Part of a small language model's weights.
Size: 8 heads of 32, MLP 704 SwiGLU, vocabulary 8192, 12.2M parameters.
Architecture: RMSNorm before each block, rotary positions, untied embeddings, normalized queries and keys.
Training: 442M tokens, 6751 steps.
Each number is 128 + 24 x the weight over its row's rms, rounded and kept within 0 to 255. Layers, rows and columns count from 0. Numbers have three digits each. The size before them is the row's rms in percent of the matrix's.

# layer 7 attention value, 256x256, rms 0.0594, rows 70-82, columns 0-255
064:147135093137139114154149121156106128119137168147166173162152108089129097151119187124149166130136150102125083096158152117151120115100097138110110100161150156145149180127152117147138140145136109131180135154084132122122131141113149129156148143115166127057136088089144124105122128180164134152141095104120106130161114129149125084111176115136123100117136111091173120129064100107124096132111154120102109137132116172164117124134158133120125105115110095115114127108113121156112135133130073154096125129155172176078163076129141105142159138098121134135142128165122147144126111165140109096129162117161121154153155104124123123094151112117105136144141131150135129117078122127092141134134078105138101112107131134148121112112144072126128116118141103112140131117068108137126119120174157
081:115128126168132173122138131123135104121099126146146126101113161126128142147126154136136126158126153106114122111102103156127129135133117141131159088119120119136135117139109134099141115122106135154100119149091147166103074129134109118125145110132170163137148122118151075173115125154115108136151091106111132162159126115133122123126118125108161169135082150098116178133122156100126140182172128087142176150123105127158093177076175141161114076136083155124119184099125114086109116139141105147134137163099135092117094168126155144123110147081123122099154169086141140093077095141107137151124131137133105129137121124139129120136119108173122105141129145132102128159103147055137118110113133098158180117169161120136151098152135136074149121143123132168104091095140116152125154116164107
066:109110106093091103153139123180101139110149157114145119132126125115127137114113118099097128138132153139102089119122165113105124124117170158130127108154111085165140090127151146090135099114136109146137129148133113111118118081093132143132087112145170096123128132170148189102186140102160140098145143088100108138135148142100131104076148131132126100122152153114166104161094114143116124080116145117117139162099124093120118127120124146121149140145150124116101169074183147152102142135121107144099122099120126149087163125140113095152134116174138135095130091160112169132138138114117133115082141142114153169150134172113118088134142127083120072096136115106132164134110170133128132149161121125182133103088094116131120152077123098116143134082168117120140082119109136103127139133159150
079:150123185135112119104118107116088162144169139107107146142127140129101118137147101137173131102100118135146122208134143106104126127136091121155129126104128124114144128139113134094134121105149102118103125132147134110132116112131130132114091143145118144145107120114109099144120110119115131106116176117135156143111093150120126109167122132155133179141179143180096163106185155145156106129141169122105174124121135137105098059101091089129127131162099130102113140092115142159137144182115144121111077143105087168112120171150130161100081120129172164135114130113160142143095159144126147165163119115141129092082108100118160133136078164119182138135139150101117134109139133144153124169134153164104101129117137101092117104151078108131109131105113148111107129112100113111133084115116100
081:116131157116118123112150153140163101160109135095123138114087131137164141090085102111083112144112102109142169104088139127124130104118162134135122192131134123137128141130095173152133150095140129100143091082143127126114141123118121133059153103122082100153116166133102157114159127095137107124153127061088125080113165106099122152148171133129128138137139127166100112139156135140123108102100153155121150092123167104081143102108093134103162147158137128145132106115139169118122142097124156118179128080087121128104136132118105131114107102142104115127131123121159141082132119119122106103139085142130159168091139138104112123134113126104123144134135143112142077126166126146135128155150142149166116093136092088102101171140147133144149103109121161131100116158155157084090131163126085
062:165118081087132151113151117119083116102193175096131148144112114157114135115117109107125106141154167142101095135137142110143087096174148121136126098125140099131149101112136148099112120119125147095145121130113098078110158134134139126152099111142147106100154105112088114129112139128127121093121122131168098149128120131145157106079120124106135156103126145159161131138120109113123172158090138160099120182098092133151133125161098140112121119123155129103116158110166100124093129141120105137089154112101144141156159143117150114170119165153157106106138114172117188123144125144122169117089164129148103093165114142131141094192102075093083127088121142117160140176112149115124166107148087150148121156108119144133145139142135145137145184118109133110124160142088112121126117094109126
072:093095126131121151137151104133104116142120107149152119137131175158136138125156090167072129114174130144132164116108104154086121138109150156154145088098085114136130082127125168107133115109120119118079102098140138131112122139128122145091117130138153172155141137117109103131149128168099153115145145167147144129136128132122101184139100108109120157125092164140098169142142143145140180157154142094143122131149122143111145174106133148137136129124129157115144194126184117087165096171082125146118117130109163097133111154126126155127114146120160081134127154094125123059123107130096123148110131142150106090154102164160167118166121110153147110119117123146089154155136138128079106072159140143118147107136124155185103112147139139132153097127137130112118141160129114136130172118140097
063:174159122117128126102122132099146147140148138137154169119150129135074150145120143121137127137116161113146095110158114132139129147131163141129082129165123165132149100117173125151140153106104118189129153135106157123162129113125122114092117137091136131107109116100175108137149152157133108135135105086126148098110159120102093140116127163119091104030135145099129053141090157129120111139119115113166136142146121148113133142154145125142074152100123107097094130127126149143127164105139150102153168140156164100136101080116134118155167156161128114097144194127104115104121127132160115132148156104107158141183126111156147159116133120143120127145127088103129097107106153129153162143093154149089098137159106139124142111128097114092107120114177143153115098129114096131138146139167147
068:098113138100108138107108120116143103152063134125121112099142107125142171089144184108158115103146101130122097108127150161134099131081131150119111148117132156139103144124133111149150093145126155150133152138078080151113107098167124162115144113098103148110142128193132116146137117075121124157103129117114160073101109144144122135118114158150147087126163143142152124120122125137141099106090137132113146144112139113125164122141153116184176118121116167114134063137121103109151126047146155141167112098184122139117145137126138126105126139144101213133124105148131086107124153128142085093124092128111119170109158127144117102098131129134117137128162150118129108130105114147143129140125132120136168128151124112111155154099176126134127119130130165149107117127157143167141113192125104
058:101127078118132082133146131129124138143117111137130144101132109092118153127112141106144193112118149146113129120080148117155125116094119162126127169150080136125129140114129099143097111130133156120146127185112168141155136093140118108110123104113110152116101106123137145121087131145165126121120099105126143108117141139128116111130121141145170126118107115065109110108118087160101104125115134119094122097150110076112144123127137079156127117145107158173145112136138158153184121092127130109077127098102135107087123114141122158127197147146105117159127110135131111125101090141150107140159128148120107112166117117098145146087158124134113090174095136126144163167107143142145142197109113175153113075118122094142118109119138077150157147115124076154121089138128136092183164140104136
061:105117138135151120130119116116096151119118119126143142120178160119104111100147122136116137186116116143067135097102120136164159128119175165145113116146155105138128095164138115120149126153132094144151109120145123161111128122142105103153144115140188112096131107130135128118122139138119139172145124122109126117174128108106121088096146132092179112169127137083145149107130113115170140138150138083138136148147096118158095110060141132153122067109124124118145124126115067126136114142120097184111088154127104142108089117134145127094145134121098114136143143125124142108088121100083135128133145135137136167108154143144156138091126115182129110148147148148167122172089132137108082176116125138192147103142143099160143101093133113081165137127185134142150115114126136158143160091151108
065:133133182129075136075096144134107155129155140156123119134093129151126129142143117122123102138119095126130161124141125134110146146150174117155138116127118183096139118119117157100128102139150113132084098113163092135122125140126106128095090121143114140134125166118080082181109156149125131098139132087154170144103108134109086156187103121122121144139146156172113132130170115182143122160159166139111121104137144140108112119128090130137133108128154154105097122112093104139145155146145168125189123148141158120146099164149134142097097169109122146138133163080137138102097143158149110117128128151151155069134128118136138109124082143187172132170133107110107119120103104119153100117111164167064118146157148110124116136190091119131128148158134136148114138106134151142120115123132123
066:114102099112108125146144136142147122144129091104135144135130131093130116087113151088122136141111096157100067120137149117154131105083115158141130157149123125131115124145157128125143140128147130139134143142135122108142150068130112112157107121126129078100096154139147179107128181115172126174139092115141145122095157143137090081129143127146145109134143121073133060132085109132141125109079122147120180133089151100121116128152102141113117118134118130121092154113133126145107128133141156133149140139210126134096118115137110072142150124177151137124140083219132102117148120123162139128114168147072149124163125125115157107128164142092118145073127149130125157133105159133142131146139124128114119110157090150114109136077109109135108121142153124091113117137132133115159115187115145
# layer 7 attention output (transposed), 256x256, rms 0.0505, rows 70-82, columns 0-255
069:135125105136135127138148135092139111163177097179092137127110105126106147138121166058160151137142145101135141173118137111159125114136142108197130140101169136108128130131166162145099125130148117131161143132105100105111131109123113117121104126160152105166124196134176085145115130134136112161130124136146175150090160129104158126151176136111127166127135117121134092135141135115153129111148145108119153141167116121092128106135119123130123142166148129145122149121144166140108118106149183143149152117177146115151080097135121162123131113163138179142142101117140095133166151097122144133139129128097131093160091150113144124137100134107123079172127111120136078146111177115107143155139149143157175111140193115151107136149113166098109146145144126162084096157106163130118128105120120
087:149134119141124138148111093133120135146097105134134086159199153120124107132151143170130149121161116101072118121106059133124127142170107124103054177135094132121148094145168112135118166109114124122173118123098128127092148074103088106115139122121134151120090129108100181101123155147113108108147134125162127103110105125139109092135184132140129144119131122142167117123097179100131128120146148149096138137121128117169132111177124079177150142127077113096141123142124140157111123116096137130108096126132139144131113123148145108140127127128137089117102127147141139123113137130139113084152125140083142110099128156087147154121164114136082135172083136105150112138174138157127131117182119173150103101135105137171106134120123123121145161152100131148171094117104109114096109134147150
070:130130121087149131135142131153133120127175083151122138090165104122164082149122099088170105155118130134123108156122068126149132151121147089115155127142152130123071137112136130161117091144124149151142125116125136115123106169129110107155147106113134101127120144146111125174104184139135102130130122160115095160107133176134085145122119110109112143133071165128080115143125142112143084114088130086109139089184106121090117129105099161147161108171148135082132141121143146110148145152120151137148132130103106091129146160126148156103156108078134106123131112113150136171102119126097113138142160137141116108142106094135138121159123136158104156136138148124136124161070140142122125116108150140137151112162163135141115169168136158116152087148160124118137142101192152126176090117166090
081:091075121164133112124170134117124099161088119134119136135151152131165138143129113154120131109149119149135139094169178146076123136059125139153159118127108093156131161135092109105148117113126094141088108161161114165147172126146151130144162137150140086132147140131106119125102149131142123090122158095145104137131085107145081120122138076114124101116159113124088109139086100109108076133118073150115132107144139128143160110134097188098128150078115143157150161169112106103080142134164104095154139136126123104124096173130133142117141091165092126138122106088141162087164114157137114131122117143123132114120118101110109125126165110104152169127137168119141136114125102093106109096123155145118144094141143148084125146099148127147131118119081150161140141105114111118122140159126149
079:125109128097124148118139115130098159129147124129139113140145147162119075129151086135118153150120112143117167135103123149147150149145155129115086136125145117131091164136123107148157109138143121103105139158137149173135113156197119141120172136133137117113088109138119124169159109119168143153118121146099153146113069135118162111093087124124170088138116129133125132159095123133137114104104115094121135106120118137116098051136114127119114134121098151111135105113126090110132109205129120077092094154133113156103109139115099145127139137125139149119160127122116117140117128085103157159119173081121127141131158113157140122169124125152165113079123077114131162139123145119118092089079145124113124100141100136121157090142130099109158169074160125100119169112155126130144086145097194
069:089168114146152123159135141096176115101153144106122145154109125134141108102146104076136154135131140093119109139118133087141136115103121101082184122083107109100066126128123153148112103139152135125146108096103150142127121118129133092130135169101141121127124099124144142156122133133141122176124139141105119140146141148075105163108148131157133147116109166138123137111153107107100106135156129141090137163108105122110149123143148097178123135121106128136120169150123169121127137182112131109156135151157110157129112139155154113083138100144125111091123148143155088113174095098090076116108157155078087127147164098118121134080100145138126134145115103145142109116100132143101154106096146153100182166139087099176134160126117138058111120118095098153118107116138121167163120120157114
075:153124144120130154129104127173118156129107116134127129123145113138107105172137110164152096107082131102116143133145096125120133107107174120041137142156116079107129091189133120103102139128110130113140096129127154104112136119120143118111117142098111092129136092171076141165097091099123098135120118142098097138125134147127118117101162173111143143091158157108157091124150168137140155098136094160120134126121140163107135127125147145152149154092124096130114130127128130141137076119138161124119105143141092142176152118178139126128120140099128135065133133110132126108124130122143107106127086168087199167118107156129106133136128144180085131129088165083133110113125118134122125139123135123161133147130105093075156169133125071132131174152122136137138132086156143106105167115121136
069:118147148105124116101137113138121119121131172128144126093109115098089161135124170143121104123189114100115108102141128123132087136137112111140144161160106106120105100079155116123130127123107141126139132161140110098093119137167135090116115106152128117122132113118134188170181106112087057103133131132103136118136161123146186074158135114100135126101096124153153153123134159119108117166132157089110114091147165126129136085115155152122143123149125145111110132087149123118107127156140125112148138116120152168158128147123143141140148124101162150181135094153091142123141120117123133097154111130074114127060110134135114112087133131145142091132108124121109140142103139125146158116146077097143163145115189150156108138171158163172131092136126120162089102138102121099103175101127161
074:160120099102141174133125159131087126134147106114107112128097102096090118120109135122092173165132109073162133126149148114095140145161109114119116106142113144113125096064138133053138163138122170153108116132101153123096137160125098144152119143145134105115113122130176152087128135133143109096110133092161128164112172144117135132112096097162127141129091105157132094132135134127118137126109094160153118135142131137160105095150097138106112098153141089117115179109125130125175138140145105108110075156083145148103120143152123153125083177103140100132133151161149155159128152156138165156122166116174118123170096159137131108214126120113139117098114115133128143162132122120131132108155153112108113086102135137111107106157095144142122139114133093132125160136106095144130097128136162
068:117168131131110117109124141159150153084111107137119165136136128144146161164138148080119111134127162129128099150139102116128118129131105136159138151154167140141151100145134179093138179111119145177165089143165119131133124115170083135153148127143153160095117097105166090139114150087141112122145152099149150130137134088206120123088147114088109160151162141126095123137103119104167138108140120096126149148153156120129115121145109105100133116109144123125134130098117117143180154156137108137122126131093118118135150123140139149098123152164138092114096112118135063163110128115165142082126169145110141137111120159116096099135112081119134112143179115090145106115136134076153122144127154118074136162183173166126069086100144141120113170144142138107127132139128124116112122127153119
071:107178074097129099134141133136121159136151090158103080142173103133146143158101118099110193080128130128147123150110079111116092114134144107104133148181127167118128135138140202154103111130137130115142114141137094113164082076125117109091107138162151197144119131119109118146102148141102136133156132149148136125114118121152110137113166137122130107119085120119124127103130127115141150092100115114114102130157151098133124070151111149146110160156127104125142119131123115134144132065132137166130105122085148114156140148140100134165130100140116147128101137097195134137093163131134069117150123145168169103085131133131139159176111095122117119119064139139115118107108144157133112127145113120142138114118102108105124130137110134148124171118086121131104170132134111094117134144105114
070:115122132131115160115114132140142152148131143123099154139124149179129117145115115185129115099124122117124140106100128146163162154122144180127135155134118114113107128136103124131143114085121132160143132092161154105154126108131119135148104142152106104148127091158093164119129102142106104114149143110091122106135135126121114114119116076141105113060134124087142159104124147141144128133128099164135093102178160105169121129117144153095139140127146121116103145161135098173095092104074058077115079157147132162120142131137139140148109135153097126138123164163158174137153162155156124159098138121128135142095141123145118146127176106103118120134132132073143132087149133105095119124139131094153161105141155131079192148095185125106139135124107167094135105103125136117159128127125190
072:105150126104100084080101133150164095063136191166128127110118088122157099171157122106151159163135153134115142131088156106170160151161121118117133114116154139156115113110121127137149123130123102123147120144120081130101090151171137136133115139129151123085107176147118084128119142091148148132125128171114102125104147139103164137142097145162100157151131148144093159143169131139090131184120113137156117147148130121125117108133138153125116170129148105145197140154155117126143146144095137126138134155106117100146174114149083123118107139154177119174143141116117105136141133152125160153141127106141100156125145163166127118151114127110134129149122113125147153146107186157084153145096110123133133143131141133138092116175106157127122092119160114144173156100175128092125123123159092